{
  "n_kv_head": 2,
  "activation": "tanh_gelu",
  "positions": "rope",
  "attn_scale": 0.177,
  "tie_embeddings": false,
  "init_std_o": 0.0,
  "weight_decay": 0.026,
  "lr_head": 0.00957,
  "decay_shape": "sqrt",
  "dataset": "wikipedia_en"
}
Each number is 500 + 40 x the weight over its row's rms, rounded and kept within 0 to 999. Layers, rows and columns count from 0. Numbers have three digits each. The size before them is the row's rms in percent of the matrix's.

# layer 11 MLP up, 256x64, rms 0.195, rows 0-42, columns 0-63
086:521490467489529508481509510475459495519460469575487452476461511500574546489530470644463553510464447481449484536532614462531564520463523477550555545465525461480520475481500477484457514496468487
099:486454466554504527549534529541508537511400509520551479437512465477484523506489493518471442511436502417526516446551560517489505450515489587492485568481502510553491551433468549509496558497515409
097:488443569475459459492489497564424494505472502460527513452520495460508498564478514479573579541555508511466483527542469461495533444445426500459543516525468512471528505440458509466518571541599529
095:496489570489505490487577467442464470520450486470494440464553459539483541484526535578512492516528520558490462447558439492424473458552478496435526551495533518573523600465493499459491537487542507
094:524554512500514491464464485511501479544463559491464446471532536499404572588546473476493552503526482581523490491469499495460448450522552487507542503417427495556531465499522520446429552494454512
118:574495547557533471531541464515530489403476462531483525528540538482528478512556478461461507530512497481510493420500480584519453488471384531505535551431503489530492488539461443524527495572495445
100:563545466514514549565548452419485510519515553449484479531491474469492432508519528528505498464484451546490447496387483570481535458459556458538501513509518481482539546446488528580490546442530524
098:532517454477408561519477514510514519562473588461500419521507491511558525510470521486521439536488486505517515496495530493488553504435475438463527485539374472476519460492440462492461524578528460
085:507490445446568498511489490594515477516492478549432467451507485529446615571506498482453515464531411497558510577518428458463512504498548514510474481552477529498556522490502475503501537531478546
077:498515469478426469525477538545505483504587527524452501510528514486474486495484451454426567500505576504487521518506541435556492551559462405521512514538551574517449511518449495407548544500501502
080:564508484533465529557495595537454487454534480529563539546476455581524509507528436534515450423451515516569522511487472507479516498425472476521528559468453452488515549502473503493439495414515492
096:460545502530513529399424510487525433502462560503499436499503523477583504532430518462464538446536533503487503520481477483505568501521491477464554490465544467554413484487441467490552505520468584
092:468525469464552522516476563524501469522477428469397408554567484437454587562546495487513519455469494496504480499497539509538455528560422478484518536497485466460514465561480483527536461516492522
083:475492550466477527540533491534484522445416496463553470581562488434535483504519615513443463433508561536471421493502518476456469441532502541461502487526545478488532483491563491531457524464507519
092:522497455589515446484468498551599523516476548513544480494521538458462561495486481500555470446442466412509486509440468464518523508499497458528524492466529532470543560561409489482497429489448472
096:533508540478577472481508438568507453536470490426463493487499532525528513532500544535416466450477550555483476487507426515501495484582459437492599441557544469517452494489547505512490465505548528
095:606527522463486452500411492426543476525551503465499514480441446431519516545527501496489493448515521422516513495530483486494534546508450442505517540533479497560456486572458503510446465587498538
116:444472529494514538555488431562544486444438519546520567554525537424434458449465473498467516485525494553567510506491541484533580529524568470546469479427492515480538494453467530533449491492466504
102:468515473486507498412491464554492453491434546491527436513463561498440480475494502498503451504456517551465467518469533500424553521543495514517546545448553417476489504561549510398460502485441542
107:508532438525478478576386495488459459495527528441510504545506460514565448521486553463534482490485472531574465462527491507440600513578512497531531561499417508542484485538500490497514497537450505
123:489493497482518496503477488550460525517536446515506494448571534466568513543561442407519541431510457498448597488436513469516455434542469509479508540468535527489478530557507450550551566471498521
086:512525574465493586523469447501485444571504489475491458539550494505537540524534513499467537510460508489522539466518503478576528517529512498402514512494471417501481519499487550407423516492441587
082:459515510432531555504490492489483629482505497496502539441524523494483493503487575542522511512520494457482434480481550538510545462465472480521509487534519436388500505575423567509530439484509541
112:478536525549512505384506429550499457499453592559479491559484546470434498457488524458504511429509489470500472567481457506476512489572524506548516471496496533548465499450401498518499499513467458
076:541533525477488587535563521532572495470497424539529507512499468566490442479535500577479542387418565460490435483540511514498492430495522505519500464489542517477472518505492467440495515475521544
085:503543457559551502506516499511469522497533522472507463499503480419471533567504495488411436512552605433537443481505501471455476458442443465577471474478516510471537509572502541552560531497519506
096:558457472434503512485487490532477506527529464500451523397482488498488485503539462548449511544492545547492528521470374567541507414540520541490464572492525568565483469491541498469503474502505451
097:523519514539480456476467549560508590559455528466445459477489571555534470485504481515537543532418470542424459479498502470418501514567512506448492520477496452533458533574505456449480524549521486
091:524594468443571486495488433505447483472410504509546498490519451479540511530563465555528423502492518544531460462466488505534528486499427504462545445519478509506452510567515405492496464513439503
092:448437507501493460509467557576516543494505484457475515489552495467424472438531463518482527517505553555485573517452596541476524478497504481463537479445579429489504504535532531453500558485418500
100:455528499471548463492563388581464502537478506532489464535463488528449503463486527501471470478482451506470516451497543487467598499516560553490564538476576445548563468509481548507506516544446508
094:522484481498433465451506473516431537550433441519445480439540556586546538517508473438472540505504571503460538467500449445542558478498463499564492550455539470554530476450494466451506519517517520
120:444500487527525469489574483447478516573377468514534489549512502551533466544438479481432547431531454512541489507467559505517542534518470493509547554449456440448525502470447510501476526537469519
132:468488516531516506491438407539505474484531462567533458485468506485501598499489549514459527559497515488479514545560460511505491478444465488554531545463436479521515529391406546559451505508510506
091:491470548548484506526547469586425505472467498577505452542487519437504436555554525490579457542483500459455521494537465482463486436456560474485534468483496482455545545530501424446541524495466535
120:485531527497534541489522498467488522505575480427505448494482510392456484555517551596453477440520498466470460525495492541507440482488445502537477592513558476481422503510566486454515467539485535
120:465533496430485439606412443523522480476492495513516485483509465471471526465533549538525491576554558511532477546474492495459507452569525474503492538487422494524488486498434502504403465510558540
099:463474552392545468485523442485529522533536447493499496497548455518452539459530525534543465461511490472595563426454507512511526553482564424513492530458510512548553520478515490489444453549540512
102:530408504550473540506532494570514430507386571507503454529475484521504486486452514548498471481519515470514500441504504523504527491442459469565576499510542421477513459496405521489482460470551518
095:476515556573524518432504482523503512549462532488450496478560536477569544504523523413511434461462535494471566505541498457454507504475450516466491506569470425498519472444421438424496461516509522
095:392528583440520521543461466581499424464549518540509472487521483510434548507518452502476459513534487448493541546440475507502482480502436468506487440539452501529558489542456566503491509525507559
101:500506539485539464567484496520516462527564594541483472437509521439455467440524431581551521494493456560420603489487515496485555517568527494510499484512504530508546477497523462526485465483466443
105:464519519474524486509519536457507481531482439462433479525533495458476558510548548488467546502469454490492498439493513529567495561436547465585497522415490474570489480505425583427435529517500505